config.toml
d_model = 512
norm_place = "pre"
positions = "learned"
attn_scale = 0.177
init_std_down = 0.00281
seq_len = 1024
dataset = "wikipedia_en"
Each number is 500 + 50 x the weight over its row's rms, rounded and kept within 0 to 999. Layers, rows and columns count from 0. Numbers have three digits each. The size before them is the row's rms in percent of the matrix's.

# down: layer 4 MLP down (transposed), 2048x512, rms 0.0737, rows 1237-1289, columns 128-255
# up: layer 4 MLP up, 2048x512, rms 0.0885, rows 1238-1289, columns 128-255
down1237 110:535552473576447470464437468605484554512470486523484511480554475557571585454526623511525440533549490546465554561507444536495467378410481482458430468457444440484475572507617454445462544597512509472497444508612482422534535583473512480498524600498462526464388532574552502521461482464442564447519571568479519560552532568529489555467434504433499595503380527614547527515511464490422457430504
up1238 098:554507455404588577501538450588522570471616498417479543478482530568529512590478552449499502495444539430460552492459525483533540537545430482519547445505440448461477535457540548425503492509546489398580529451519642520497501600578461582516477448397443449516529517512448541492451457525507419436513572546520509468467471582492549439467526444516488487367459483517607448501533499436543498580431
down1238 090:489491416492508578426467474582522510446464544519462482459454477458496520467541467532471436497497514463606506486460502452540579461572528526516491510447392422501513514443507520520478568514462548432597453485469581538529502521492525437509395547540429457569474510498517559509563405486476527491489560533490548570542467531459495522551521390481521493528531571508546488532491492484488428523493
up1239 098:565497487451528521419521479449362450534450510497488551550409527455536402517467483504491522462575545454526516486424525403507576444452524510479540503494497480452523505514490585520494471448558493493599459399475440618610518455577557502417423456495401473584563543458555541432444566401412552500522495593502574487497469521493561512481572540495513574540504545534487582481502537520513524482460
down1239 099:521514380450433493506478411556405445542482443460560519494468555534465480522473377557477419511440531493520516517465499431474420459495525510408482510527428458480546496553508502501468516505537513384592546614434515553452520413468505469504451424538475481489349444475532568435496551531492506449489570468515466466530563474527517533449516505508451483558501459592431533464458389536535584449548
up1240 104:517421404501485483478572509598559408509517419435562427513526484565466453410434472520462517482437489560463515554565475424493497537471502438482459596486600411419464556568647490494517487448456481414503538565613609417477532618544526463480554577452463511599475553490450507527508446431504501515510537484514471499451570501520493475543522437509522462448565475428502502564428481355492572576504
down1240 103:473469530549516470469525544564566515569429503496435522426467566530572487514552476493467426602427462517576499430448626579556460482477499501485383561559549450458467444445444479564529521534442501495516473528550459516463498604500449521581423469493538560553527506447546477456586299523509509449493510532518406544579455489492453523537528520450523472535393505567496510555546498423455482547449
up1241 060:500468546591427573518569575559614446525535491509419491522509511576600499491474528546471580547545475532464457515462494523507496398587493507463544536469589465504532459515538498461575390454444507555448476517527529484457484526502502520486549574464530496571485543651444511511373469585538437474549503484525537463482481509421541512444622497522481572527499471513483496450401505452523546514475
down1241 066:533462498523493476510506503528438432500483505469499470429526456541497385449465422444582398536443407560572480549522442473336434404512486499500496487597411461455497505528522501566440464506525494496516628450530492386466535440538513535581507543536548413452478485470545433501573514439452549543493475488500457528476495539498485541519456500537403463532437528596523550546512421571484491458532
up1242 094:327599524531494533437513488545542455512468503470421612504537639597582486443428505515417550599517529473503479498542501481542423557548512484440495516455514456480528414487606569497475387494534515558454534448558500543432488616521498535470491530473496560443500548585577420490356476502530473510542528555479560527470456498492503494521484414493517615468488556439545544490460576414489573493497
down1242 067:541389519557555517535459524443472497520526523410529531482431506463510467447497532513459443583526546442536473479464524493459510452511520445399459512587604469546495493537516553634532514453514476478544468530535493436559423565545423509488647525556476488395528496469532448562566470529560479567397470536471446500558443383501499500491455492554419345569437510529557523532470557508522505544500
up1243 099:490471493516416523486392517521586539555510492537500529469549545471465554416499472582527610619482583515588505555566553497585464543535548575576531461464572520526443500502500562522533575535568511483498502552501542493565497512529517477467593391486494546521547433467444406454490507525511458520563420378520440582484401549443505525474493481530511522514526480528536473482545539443440432442486
down1243 090:565451515534529479558530448445530499502460436548464618517467427507532496572499543439517455512482434399492505434396463551456538450497432502508548481522525442422554425433518491597503551401457451462576499521466499410588503466560523437576574495439498449495476493488495521499564488558535508470560538480522460573419458406497460388521589465511543481535488514442487477424437516436477573582492
up1244 086:516503574499464464553491482498524490536498504552474528468467545560446547496521444534471507535441515473515436584545552489506556398572459491484458492496446489448569478394480500496505563528519529523524512566598484513443540490548486482593538554410416564528465547449491511525453511615521535498459492441448513622450632482462483531427558436539427452446524525511441481546413572471459488547478
down1244 086:567589469451515476496496520528456428517492494503525411492502469433482439485479473551504481448543512452555549508484433497390500539416504422499412497517567534578506540484564528528496472419517413482456507504363547538529440482580582486411486404568539493462520509458458484387475484424559524450416438536370543518513535429551496546500471448479571422569489586499419558498536512502456499481514
up1245 108:435589380554522519585478544400548511511514532431470466397461543423478616500411536525555477464460606501534459587454478512521500456503471497424500481493509504624546579487589554519507570543504527541485516553528488437423479517488463495452464454578497497513561468482464481442480463531591480420524649527497415451535499442486461428556481519538577446499523508523383479478621540406476471490519
down1245 113:536513490546512512471571493462548462504541497479474525454528571502529503422483514547490516435503586503458543534518546526487465492524464468488488350543466424599505562484435466554440540464498479530521497550501538547480505487424500555412482474443539436543435499444474436527448588513558558620506475507470542513561466492534466531493463506502462489456536585509500470509442484448424444417507
up1246 110:523486481508550413498577466489550448498511491467528499564578490445512531482505522486515471614449524618485400572491463487502505519479473468525594510461522423531499472466526510534533534409506508437519439517500526428533566475502474437575532528445507543462515465515496525583375534475470502442400453490500555437505402555463458542438410536538460562509524472465417352458531567487522542522509
down1246 115:513577441531620463493444510595616497616593453551466578469510546432577426550520497539532463581504522550458440550509419409463537570522447517512481433469437471505494535464492509501508494501410614448496513476499426476610418479466531503535489460488544605465403540498497405490433526535424470448508507414508513461552489374443512542526418600612421526484520518437522517528473482578552464516502
up1247 102:567539546513429491481517476521475565477489501532559526589477469525584565547474474401649434431510496576458451463506497452548480454512486555615491450508492613518473540489551470486570505459546413534481532490474513579530524554544479404523417491489514517433536585522508559493532483498438455455475520517436522509543461477464406520532605559427461496506511398501493353551426449376512445453539
down1247 109:473500401498476523417521513485485474508464538494503401438409505529528511509447520495422575478487545460557523529391566542494491413554510471520462454500450466494521444506546553430479536526502507461465615547565515504508500479469560567517520537493471515425465522552528502550520593408457457541446533505511540623475507447513560599448465393460397526490483535440519522519568499493497556449466
up1248 098:610591466508477410555492473442587480536458550480470544526475499581574520547514535471514485460517584404487585499473480462552513476432483540465478517477447464444576415434457570479531629472545494511507484609383412516436545473506516540490482487570504580500557552481484558517521462470509478519443517565455496459566494543496528477504468493570508523585455585422477455469404551506493572497472
down1248 100:492561446549549496524585497454510468523418598480417531441483473569514545433434438526454476481398579474545563516552444498468527434521507483532493526499482563471470525499427487529483543412484572537599474405585525417512601508485443479511512611575508486490416453511420468595498580580471479505604459453594530495489430483513494513561449437402541436530456421434527450537562540566467391453505
up1249 096:469546442491593454482464593528531440504490524529438594579493473540536451550550442509514470518516537458481478493507521460552534519539354485593507514464497543518488522508524485487459495493501512542545424529529510504512490554542482535472432428486472498535563465447509449501485498451530486521533534440483577449458461526572496444495544440558457437518543577501484551500526550525381423540538
down1249 088:515559522552504469543562495528529511473515482425515478603472486487533587551552481454594419510483526455518537529464486553489555508438540480479572540486578452526559496560494464431517525436510432434619495468538544466467549479534522563502463565489509519467376471463498473471394463464505516466536529368441471505519551494470461541404510606514485513439434484434430514493533512449560570522517
up1250 097:581445558508484587527526565456509497516518477557496555531559675458470467529442508518500406577555517535426407452369470498487469476559470528472519482484525562541473381432536537542595431478386624506461523497408524506465497497529524389457445450498485587520558353532500438563479528534570585501543506461573478469454465546547503456495451506539457509486537509359478559546519501489448485527611
down1250 105:470515505488495440469467449564496577574499534583531568524514545488529467484564538539454402555495526516553425488499518510462465553429418556506406463441433478536526422486470515471521419487485490513565462431413567441539493460485550521498534478437512499582432473529535436492480552479520429521459548509546504436503389454415474523426526465485474519460563559529493533599529521510445537565536
up1251 093:510431532520483496460489584539510520473528558494593604526470497473499510568606458569353455522525417422481552527526472424476478471596492470488402484454566538468449453483485490524560481583484444393467540481504609527513521488490478464507567559531534524459535479488577532464484546496451504510408501402472445584472421555491454481450452491442521415546563461446506588461452497453538436494538
down1251 086:458473468469470606570488504463460461505565579437463497473571485562506526466491470441404479460452375565584482510487565432471462470545451556535465411431405537399517498481545422558449514441458431565537514570521443536550487420504547525511555327515492453478480460467441410526475471575446542456547492379531460508561455490547539477493479410474476414473387501555461572477432553539464471517490
up1252 098:448590545521448501541470533481520501528432485555495499473478544502503538511479398417514524445456508503526527611507495535474556589376491589600452571465548448494490558501539544599513515506468498431537421562510503486533526467507453515456518573496485457452545562500485550556448539625518425501492449480455483498531482475463482501457456526511462515459583541485504585530486538461584477559543
down1252 095:492502362444532509506430547500481518520580474449447508586585504464448491466455448452540425542468524482486463548509495473433478575498547487474562536440477506520495490492491464498471428590470552528533515418456427475432542515471491476492486481484534521374539468505488451469470522447518472509580561487484483380465475550399530474475474442499561518389545515520498522495491502452568496511561
up1253 107:469538456598473512500504523485465482571529546556563548492500484556548460484580441506492454480519626430483572534432551514517482467425523485532465436476447515554602519576422529487531549527523491553510453526514510530448538532394485489426494531506498498446564448495526541518477554467532496517428462542436486524478565552521439470472498410493532442440518536557455622590488472545475505459460
down1253 115:442460495520518470557537530531532398513544475477528486510541526480437476420503518507549492475418466389454449544522497533471481584503547480547539403484441554466497537532346470490418579532491556578537538349480594470503537518491477545515526463484476582518499370528477466423518417552552472451450471517561506514464503432518543426493555462504514474448478545462613598524502438488493619497613
up1254 112:513505465452528476424475576419461380552463495528569542508489537470546488417447402475504569406527570465507471537408472514521495527502508472508559588524448483560577406512594529445466482487463517582499520511535481565471582538519517526468527504549372514463457549439459525519490513563500356476481491589422515464443565537464545452448480502483511431526493500405579589410403509467513484420514
down1254 114:441378485473496547500453449625456448463615521579501525602484565491488460520463470537514546492444516549582505457613534440508519532493404494519504479529418532488513479452501551457517514594577502407454470492479553487382410456500604417471459446491448437453398470503556447468524528549481532481580526522487541527586632470553534457564509513486462383594485390461560560588477486550540538506472
up1255 094:473525550499461508479444561562501480499435419439452459519420501486454427525410470481472493491483488541565424504528470465523472435359574443551560534561612572535545480456571436533510477585601443531456515481487516463533542495461485497455542482576472498477480488449511475503486415508454431527506522565523474445461605473463458465457420532549446475538525492516541466499602580592536540509449
down1255 088:490609419508467539502427604499484528529471394457537494516591494448512504522521430558487471488552526445544492479341434516528454503517480451398494484528462546514429514443498444473504449474453544453484501462552558546425499545585500536532563468547557489503512562476494538476485646522457511496557446457449460531543504391579498580419485453415482495504550477456474470454554472453570521485544
up1256 107:481535493436452469491528574525518517533497464401453502538419452537511475490563519418456491505546475539596543510455469470552366400515479505533496492507507532520463566561565484484566412540544428509518513472533441428552538485483505460625559456495571525585532515485574517500486537474426432500390497543483524524485428425455485552558349524372525502498513480472444437691591520445603547412507
down1256 126:526540465561394491544498467501535552529488565546454416524456504499444405550543535478550579429484470483495429567437508508504469449503461507559429369407465513519547479466583408522553462496558442462515622568466493498549505507485481489510540475524502474481543477428444517502493455516390471530453452582486484506421445420512398548549525476442505449456455487551544501580520568541482499499488
up1257 092:412485505492513448520477526508556484457510336473531537453547485504468498478513411526514380503477435436488443511525436445538443473522492552532486508487441463472539481429442502482496478575496417451535495539500497501450563491518516529370519483443492515490492496500504481509517496574587501479543447421441479592489516493566441480460494361465466463518442475568515522454493513507555548589572
down1257 091:456497512452498458492523465477489444490517470442541549544474564497493555521465460548510391416512493491506532425488577506475536436505480364522550524562559554461508527450502487546468538457536521583562505495526497572538521534440642489482537523459450485486439405438483586612377468415600484517535521507469546517462540467529498570435435555482550571551543529466467363554452484486521551470474
up1258 098:546522532509404496457527506429527547484483471470594469477513467445507537595568443445468517513498552482453533429523461507507537512554520462481499491446492537399591496524488401485510490430518507480496439508513524521478570477546468545545604479455541443460554457474486530422508509455565556549461510477485521548495513450507464509507440468531464514573531500478457486508542507528496633585496
down1258 101:456597541539608630466513501454514596531500595502560449477548565577417549496488509473455499455533631606523483490467556517463485489487517388538483519546510547498578447496534425540429542566525580544546472517419453541446505532514443496473577448525487452527476456408468422429493560642428443561366554488525513460514571507579413491553487477549410402454447531432538456633557509477447578473446
up1259 098:457432493545427437451566454513466516531551569547459411546528588557503491560502475536550553520570434479512512545453486550444561520434481428512487480473548460527478497500525449527442559515485506540493487479544564550523481616474477503510453464373481531564490580630550508570462502501536522451506469556450519515498519553530471583493494473459484493546572523422493520490489554614515387458484
down1259 101:536503470440469542500522444458424514540452563514460502550577409401522525415567470484578497463483552517495520450441498522491435484475416533578524475550479506432401509376466416483497516520488434533483538484577498464505394400536458496501496614437500427468468545525562432510480569550496527473554459527491536547408535420583524566469521614438536494530590490496509510429486495525509498462460
up1260 108:505440555542425480566487489464511555540560492557541471555551442499479507440549451486523457520507507481477560525457462473501506490511448507523443487441513504505403553543531567551556442500587516521483544451571484526499438502464502524470539494506502506428531421534366517517503563514436494522505523417561519573534567418423486412440539506504507518547451519455597583457431556443494585492430
down1260 099:497418450502503500489507514418565602458473485470538503526448506441492441389425490515472443590464513467491525442593464516510512524541468564418579481517547493492553506609476510488490504598613511459512527511439436507497550501552596513501542444513498527505471469438567526543425544483473392588549512530555406515581448516502486482449418543496517582497419433484515553451500495531573479521521
up1261 107:588426339511409493500523433440498626540469587501522575497498476479488573468474424578611457571504514589469516519457472499499505543500540490485515433514524530541480519548458578492516435570506513490550477478521533535503531472550528516559522492541592473457420609521578475434526485496503550510510424474528469442451401452488458561444504452416422483439457508492374507508431458408490491541566
down1261 108:532477536551452440637461500482451426410460472501486543426527532444542535513428624524594512545475524423494534596518522479463441509495512511521472442428526529472526506473473527578468480511476520495485538560515600590508505508632478416503463545507509523547513533523502533521514475540502476479493490577565473480429542511465414598407486465502403436454387505535471535497558478523498594519360
up1262 098:445574517446513527518545523553411531545516504493509438455491411552494438584519499528551532456468450567497424495475459454489459564484636528524521464542593609526466580468495447519400536540505427534538370470522496509576458565532468407455497558455534511583528421486589567568384525516511508476476412480475519494460458491515578566561471470485478511511481481506538594550552527503439514556453
down1262 081:444470529475541502502490484404520421534518517529599496452541498580470494561515612486560488541553491579463433534528497454481543560474504486445587459464484500546524530445518355530568417507506466533483527493442564508448445610532498522496480407367435468571499448524450537552515395472491456555520517537566586498454505466509549455464500671503495523510545550422493427496459573569477488523509
up1263 098:479651520426544515551561481456482509549477459572482446491491551372517464495459474497512471503392485509509581468524464454498551464437566487493557486423476652485636508548394529563540475471509489434497521512535474495408652469569540481520498497448463530479513538489589432513490518487588600502428471471507476538425527527513462474495539555526515556515527518487487457526543548549454580546607
down1263 094:494531432504491540449453499461506522435593540609560456517589528487557452477476494507499350543468429579444404487537520465488421484447481494520526567533470532505463541483485498515459470544583545432470459549363454493453421517524529483527531565476477436554453474497513476444528495550515532469554414451483442598469537515572479500524460478487447465565508481492579482506392592578471531548535
up1264 101:463517492562519547536414476517484484435512517508479469466438373434500508402554512488573469421447495454485584422532421540463604517445476511514509436492401536485582476585502502499492558534535485497508565524529441549509451591439489527569488471531489523482442476462486412503488535463515476492477451397463476489487538574511498551489474577420507517458422437450563499574519423491521511538529
down1264 116:528519533449483482512507537499467536472493475482474434617466511574480530496433601519494482533518569426461529473595467580504481591463456486540449514554464477480454429489419489533549492489512574550538457440541501527480488460530446467461481521534473464491333454540590540527507475501574513607434552514509484473487543376609475546470616543481458383471518546531620532586572605469485508457483
up1265 098:516460521468511422501655533563496447534525579517561526481538496481472470471633451546567534648497586515538478517450443444479492520479531525538397486446530532487479566551534513430471504447547462486478497480502498585563505588503511459537350470517498542446393488508519498515501616582485398437513480499489569462494498446514407502490536462435513575427587524552412523499505488480485453529473
down1265 108:417557549503529481507493500488510521518527528638525551529488533640478410498457503437488474515468526464480493584450468510511508427495460498472479572499476535473446452497426413459498504486515484515540531512447399474505485518500527573516575409449468498409369553520503591510479455564499446524496559396500487499497502545498560471579491514488575595578398447601493482356463507493499415538545
up1266 094:544556467467399472489647387465587549539497432468437429455508532449456537543493510409442505478475431444503467551471432437529474504456559489441350529510547475495437420588493522559489626442518520505443374559526512451506514551535488498506487530487463478529484548503525490436525476512543442532463471554454545525502429533481445483448436475457488491546521548486499510458509510457468497530466
down1266 095:491402458436513381426495452567572504483453501622491589538547467516478450548492502590445421671428442515453528605527421570509565538475525505442511616407487546444534481523501460466597509470515460428622591423531512484476539490545466488531450521492474468446470540593426487523483366488566444468557580545579431525536523559483494540465471532523552493504490510398472543615449423546489581506488
up1267 102:489500479531482454511432465533482534592437573496481491443438463510606500525569464544581529514507608475522471576472482587525448529584518573516538518530474493511532518505406423584492543481475484632445498437598559433435610517592523586519406431506444557452519564476532454531550447437543389585502549498548443516466517488497539482439592544502433489391435543534494620473508485542526529520453
down1267 104:485460538559512526436582448550511486563478497581453503520493414519429561503458432517458420530429391487439478449535515543428511467504490522537592516517517436475472523486525448443531548484383430484536558591524484421476620476389451480538434555519479531532485530604477516512503401464516446582658531463527550562489509447494573418603436436551500477629485535478493514558519581502424442528448
up1268 100:495475489526499501554549489457505530417397416530519469566426457493527454539427620418471488487427457528539454467536439462490492397572572468473487525519512585407395566468483499479474485503450455500472515430430559521452462525640500440530562482487500576418463560554502589517472479483462449516479424536529500517535516495427517519439566469524508496473483544467463557522489533462452497470519
down1268 103:477524557492475513552435490533543570538521431478625574520484562479495506485495528454517476495525507509581571490444482511520466463536419497468475474611527592484429465537462535493487490467430421477604490487529504606527420483538494573537540487499466533539431505441580527508525498478542440531476409437507485501506528526604498606437501515556493522487540488514500540435505510454445455520493
up1269 095:519545455485489497445569482416468468451551481497619503476611526524484502567534427467482583519507481488488396493373480620577527524557492479589556531438537591571437583542483540457456557522563533495548450496412440462579467502524544429537452514405418468487475586530501430413532501512436433504490484446468551474460498423516465446470484477466456540484485503470502512538406471484421523519506
down1269 083:437480455478564491543504527494514600517505411420461549410434451504523521420509428472518456499440519522509406497452523519463392445455471363499455495520423480439529407459539522602413466494534537496556522461510550521469543519604586507518464506424551487484418535507526476464608575514503421627451571516511477613532457446587618492538500516535432547523465513567448563555560610458562501529440
up1270 085:518498497447499492487526493480542441501457535453478480559536432496459563509447591516585464524486420544489537453476510519514474598490452560502549510503541537549433452466516478468395503533530495507517511531463551475525481528559511611491436514483459550518484479606452535532551469518510469452462446553540472579519505504574611547561474554575475479488469548533528488538502478490520498566526
down1270 083:478518458531464514471562463482477481582498532530521478516437514570525556466442525418472520598551570483512503523457483511483553420574463512451478515411499497462470510505462596614482478572563573622513537461494470469448564497493511577583536483432534546518465571510516471607598417537480480507504461518494519532526428463507451470495478444542427499581469481530582466529474474487547488411426
up1271 099:480593590545467544512484537415501536554480507469538507568451558576527413528570522521490543510495576435437535489526545430520499630513481473482532547505514455517464449596388539521549467545550423485457442437458501562519439492560542510482497466466497540537451551457512407484550571524568508607541521557519546514381476516614446489557558473461533567491487610487513489495494409564543499538483
down1271 104:546510520508474565491578415470465537503457609470421499574511492560544449489486460517482539514441508473493451452518603504513569490394495559358533461472619591479519622511501489408492567475480418512478452458482554461512499500474492572494549465484501490500528467522407489475486508525427452518506448458531485595510425479483651397526522434471484489465458510507573523511427462461454488568574
up1272 090:438448508485481540530472497532518507483465455552525443499464538424496490601486491487376536557525497586469559460565477400449474434574525500547522519499557588426495466515547430501579513530500472518424602506549509515595508584472498423521597569509507507447462558587563474579515587553461563538448517609573576446487531473459445435547497513531410553449444436460514421545578505551494448475574
down1272 089:424534473495484439523475466480508519553511535397491525482487480552453426494476575469590642504408552441525487595443471547550500484455543528482462447594521471521540441496391552384449436482409435456467527538452556447557549503506458386485537410586569467496426442520495392476481427412431529516486446422460383456544436516567524553401569429509477558548478483552545457499533562536465501480500
up1273 095:438508446578426456565522494606540495514504412409544500551554466558541450469508452452539570541446494491532490567468526509602523430607495506491505504463469510483513547490475520437533445388513598525487623473509508524436453489536506457486532582521408497480594525540481489515441453502525572456428495498565587428538449484387452488409481500518472441463540493605406434571450516503550452503474
down1273 092:482525460443654448432524465467512624446527510464525494466525405476560477385480539581433478479526436419555558454483477536554526600488459518514476588451528539513469571461533457528538496474555500496559511446384603479485520506414467563429496477503450421405449615480450533491598485502509527489484548579527486570489610528548455579546447499534490404508525549477506555537460553665513492508489
up1274 094:508397522501433543423510526464408503562535523489501497579456567456523499545453449446516526464548459551524437429490544481511516512516466497529538602441478476470526454555540577559410499483492521520440546469445550438497480476509487517455531549510468503496428603639536609570524468479547608470590467545478431395513452557578562478594490482475508527508499497403471609440519458544514499445558
down1274 099:503526534516495533544515447507517566526541489462400557490512463546508485483595533498530441461473500467451520503524520488500511475499598517471470512471485532578452563522425364466499499531432580507515485476594440433471471486523501534444566466452555466544591459519482400506330455431461574532534549539586470457428596442562521553428459456490590553433510564512493383591532476513454474505482
up1275 104:592486533537462550522513507492475521509556482476460498461517507515457510459477556522500504536571533447447546489630508531478395509460467550378438628467547547507419517469516589537568521422454492461458470423553561622469495515485431531502481603542455466521399477444455437407442465537486499504530466484454481486497444512529480515569516429435454498504581479494501468375537437480500506503469
down1275 111:544487399467566534513530506484480447472425564561366526528487556443504507454437478507464529446461570630454447497507522540574434425435541480534465515487580513619480519515547484532476537522571513503473511471554518467516474517459471517553475543531563553504428479559563440476418517548499517560487530448507486381517400478485523498404492554492476593579570454449463473348455481438588448507397
up1276 100:460471482566460525428459552435486518506522499521470458499512424467517518424534551512469435430505506555500478400450498566580518526517543590550460532529455502517465467511535499440498450505467410518419491552495555587501536505459491541489575499486431500418410502508472518416520498475502527525541457500535553412558466486397428483432444502485418437482548457490536490481427497532519543472569
down1276 092:450513523462531525560517493536518520513521485520454540451564452493449469454546606571496478539516579469497584495492466301438519451478448549498567474534458460557456466519470582490432464548502421536492529509468509414525473472589501495502534519495619486536497593595427531487390499585430546501479490564471481545483471525489527472543523496509479459602501493567589534553547526486410592523540
up1277 101:389510444456451484449510519425510411483506401505517552495509563548510498527444485452558517492431585478527522518477549520445444594509444521531509506493505526538518448453537382519568493477546501466519478465489580435525513539489511477488477499463503521527434467442429496489526529443435517437545555519477546488460510562508568588468393469587395591510412536523525553458496471515445514508439
down1277 099:460444491480500474642496514434509386487520513367443530544529526499579509514561530539482503343503463528464538472546416446525390530504554555359468457476478411517536506497528493519528403459436564545573406482504513472480573567602360510449513506474490455527466472529501538495555437489563579426513550511414555469419490505505479548523525504589477378471545500510446520517460450424485431434555
up1278 102:488493508546499520559506477429465500470455491437591490519509518497447396439527504453466453551539607488434448517560443455512485523585527452510568456480416491595488479484608567519519428465421502441394570520488486624474490526475481467548569544494497539492413435494451587497470495428517433443581522518498587571473353477530524468515478473522485527523475501559511429472443495508492545521565
down1278 091:504462531527559512464468452477509623540521643499459485513440469494428563483486437472411464465524492472536612445538592530470494464513452436447525499520509484509477509415495456593548549463498579529477621449526611534420542516464442470539421509535517430552439512446456516532514503495485461484547532574543515477637583427521495459572508497512464448541523561496511439558463494510454557475504
up1279 098:574487474551401533477524547482485552442439462572503558529504468529399516471520569490531494438504474562558494435439446459530521513501443469443610530452435564553432482480460462493497438555461599499547435542392529547607520495487455475412529460515548434467610506507501499553397396510519561528544539494459447498493474530517557571408544430606609420466510638508451551475558506521434517601527
down1279 100:526479450506484467436500515501409532490525591585471463424471513425539487471511431509501471450411490492514502506614504484493579486502563468461597570493473398485472562512550483560533454481483440488576509388536487417446574540478457477472495502479458431630476450494536456542559396525439492523494555419700444503621560539487502604453580537542578508462504382474454518484529474487571566442499
up1280 092:516498433468498560427497490493578481571492518530550466518508410487491512388427526486522555535391526486446506518493460497470506412519537584543539545456508489517430531506479547633538566458513307532509513504538430466481452483490502511555506497574433487431449477476476479541523527492538526519517459447530516496525656457494461495463478493472476556547466450490497562513454512434519461552431
down1280 091:635516584432608492339460546453500532500501560494442472514479486393547447489504555528498536417574502505502483518529605570452438531517436459465501483454534454544466499463421467495469474440439506472532478512500564406453458511457602528450524504522531509527544556443434409538438496580535454511450489500440452486440446495482541580515521484540430507491559536455460439515547479527501548538533
up1281 100:476489401513463599590526505518430542531539554504501518536564537552516564541490517443443577437458544463534479522450517542518434494564497572474477357502481531513392604438453576470537504478477550585518534592553479475404520497454533602583425505618503583449590455459464489556535485547546518534507496428380478486456408644470534543438578473458465442513560502547621517460456517522521442503555
down1281 099:507460476490598526417421520515379407456539504417510492466536404401523434584584537465566595494555477580446628463560556495554534479462437514464564498497559564476444446470498503433544506521530504334512381366526483470613536502621445482507460560517605541461471430497503500440576591495490496445458499490445476516507565520465463501451485548448521512534459500521517575537528511495525549506496
up1282 090:473520554609469487505528466495511601473491519560563492542557561466543580499570526464471428510444543562455464426533459453428525457468482473579473571545590515521477507509492476519539527510544582494515563458419398499457405486415541501452483497462519471432512433523425446523460508503540407562503517432396454494467444451425540476408590491451501489506482413551461527475553458464482528523474
down1282 092:419423526480611377493536509408520440507431476502447505480553479473493496513539596481497569459447482591479516415528457459532531554392479546490509468544473533559496453517546513527495466482504521470572564553412511520453501473477507473464432426533515528564549452541615519498338516509489496585475447471463533509506541508487523558461413548479469500483547534478555449501564477539487376473497
up1283 096:527466454536518504545440515575552466573405540540641461468492534485552559483430599496445599444547414521539427565464525384461388527520573575528555493527554537530485491479483468573581520491523430453524497437459486476575505537514383574509496538514545526489500577502478483461571469525459465544613470587458515422573507529495494351487526488469525465491545521497535497461520450476536435476448
down1283 093:522487453464441502525505476410497584447498474495444467519502506502515469475561475469536514441571595556533537581449485578416457499624525484454488536457485483455495475505429517442532493497570511583561486612506449539495440418542553552534557503533500463472429430486518489495325468456465489519410494459439456529435487539496488518546566451499468547460513506532530476492513386506535460540521
up1284 080:492481430524505448501579515479529492548471530524447425529540536481507501516462441467503554472467445568475464467554400496446534545497440588564552517453421502499347509590473512520543525540553557443470505571470508470583536471515534437446393528500505544631615505637483445605548409465473542455497542541477568477457512496507490519565587438526538487489479466424545500559484469506577554553458
down1284 067:474514491459423505484503541460465550536509536557476564534472479515498437514519500525544555577481515547507548371495504527527571520565474641511551462558532451519527569488557472522454583512511571524529495462486523465464561476489508533470579529499444534431518562444550426423583464595463499508382471466544517591527443374481507503474474386522467493505475494447549478427505545534470455552544
up1285 092:560379488542487536522513530452573492505485429515482425453504489468544549448461541533453464434541468494449391518510516466536504500543500488499512481511401483435453505419514511430492507566435568522445538460451460447453527504492534564503539492489553545444510538575502482582533467489509492510502566424481556493420561571562532489499477568464555542400516503534545518532449378501601440445553
down1285 093:473542545510528517537463453461452504536572476564524547461490523473607442552485443467495445526576487518464536524473536420576508464459580485451511550509460460464440520479436329575492558474429519481472446463561498435540509471434538412548467489503541497501550446482495441511447478441525473507480453489493533508521456420514346589399415488527446456409511421452514502518515536420468586443512
up1286 099:464554607484487484512550416547479530534612513486504507510500464540479457463563560484498451546496532513564448429492503595634543510501494537536506504525526490454531562454511491487475480386562477440415461436485440535560564606452447512449454416488590536492442522458493494553537563463412505408515540476460415535537440481475613438465513503495523519466481462470463465414485461540443537523501
down1286 111:554535555538413520476533562525577508493461333475541516437523543509490486476498521523541514466444537548534574486483491435506534510494477444489520549449458491504518486515476555498508480602569508485458455558442457519449627500449479476451486453500493545454503442594506446486366492532468485511515543468527391458476458447564449546401505568603488537447541532524481497442477469453515440522499
up1287 097:524457400478516513575489517435520471541568470511415455497449509465420485520447478507475557483436614421520527521489477452375556540471487533564550554520472529433486513455601499512552596562485459472482463549509506576528588466425403494535380464479486409508539379458486541500516482511481556518456494515504492576500605545508535469556495500526493436494493402497409477466507520539606402571382
down1287 097:561522459483545538479547516563514507410437486540553583486505523556446592465544514625507515548502537504492576450522471505462502503434457448528458496530429506506536513511459439494481458562527419519470507459478567366562420517553438483459495465459485490424563413465490549561483422504598498505503537472444458586471542558505478418474555541441447580443405504479491486516448502461487510551425
up1288 085:511584589556480464503549467484528569511454494548474532479457465543562519489499444478564506468584446485469539477591454490542522525585509505471489533552453477495622532479485500407482469398505533464508415601543548458399458499482487450586482522550515502535579531576522489532522485612499479512440483500452375461555516442560504524509504452501518490549597514468532474394418471535473540487485
down1288 088:500522453453436505422449527502498484583519432501474469433457535504473509452568411542512502430528526571474643438530473484558428598501542530463487477445464520412488645513497557471472548452585609542479457499475473554413500420635415487493500464418508454526409602471509443429467577482507518451440409438491579535500468455518546405500488471415454517494525511391492459456513490424559493568475
up1289 092:592569482450543497475522436561516486498505444490503498494510418394487476478489488503496459410528513552487440376518469551511492418569465486444589564503483458518520577452450420483521407436452538562535541599632563549500510495495565515491474474475491460558515495474528552445540518517587465499517417430495459559482437640429468454472438550528532441514520536506456474574546596501500493461455
down1289 109:400420453536493494484412606645476535455415413453498436514568527532536556553538521474499536611514497453565601517438434398437514565361513496606410461521524551448477502530504506533509494459511494417355478458466432481506529474544453511522532528430458471400458483500488428547472552561521527450574484513525513472553520394519470545507506526462446568484432489517549553362473511517476503496502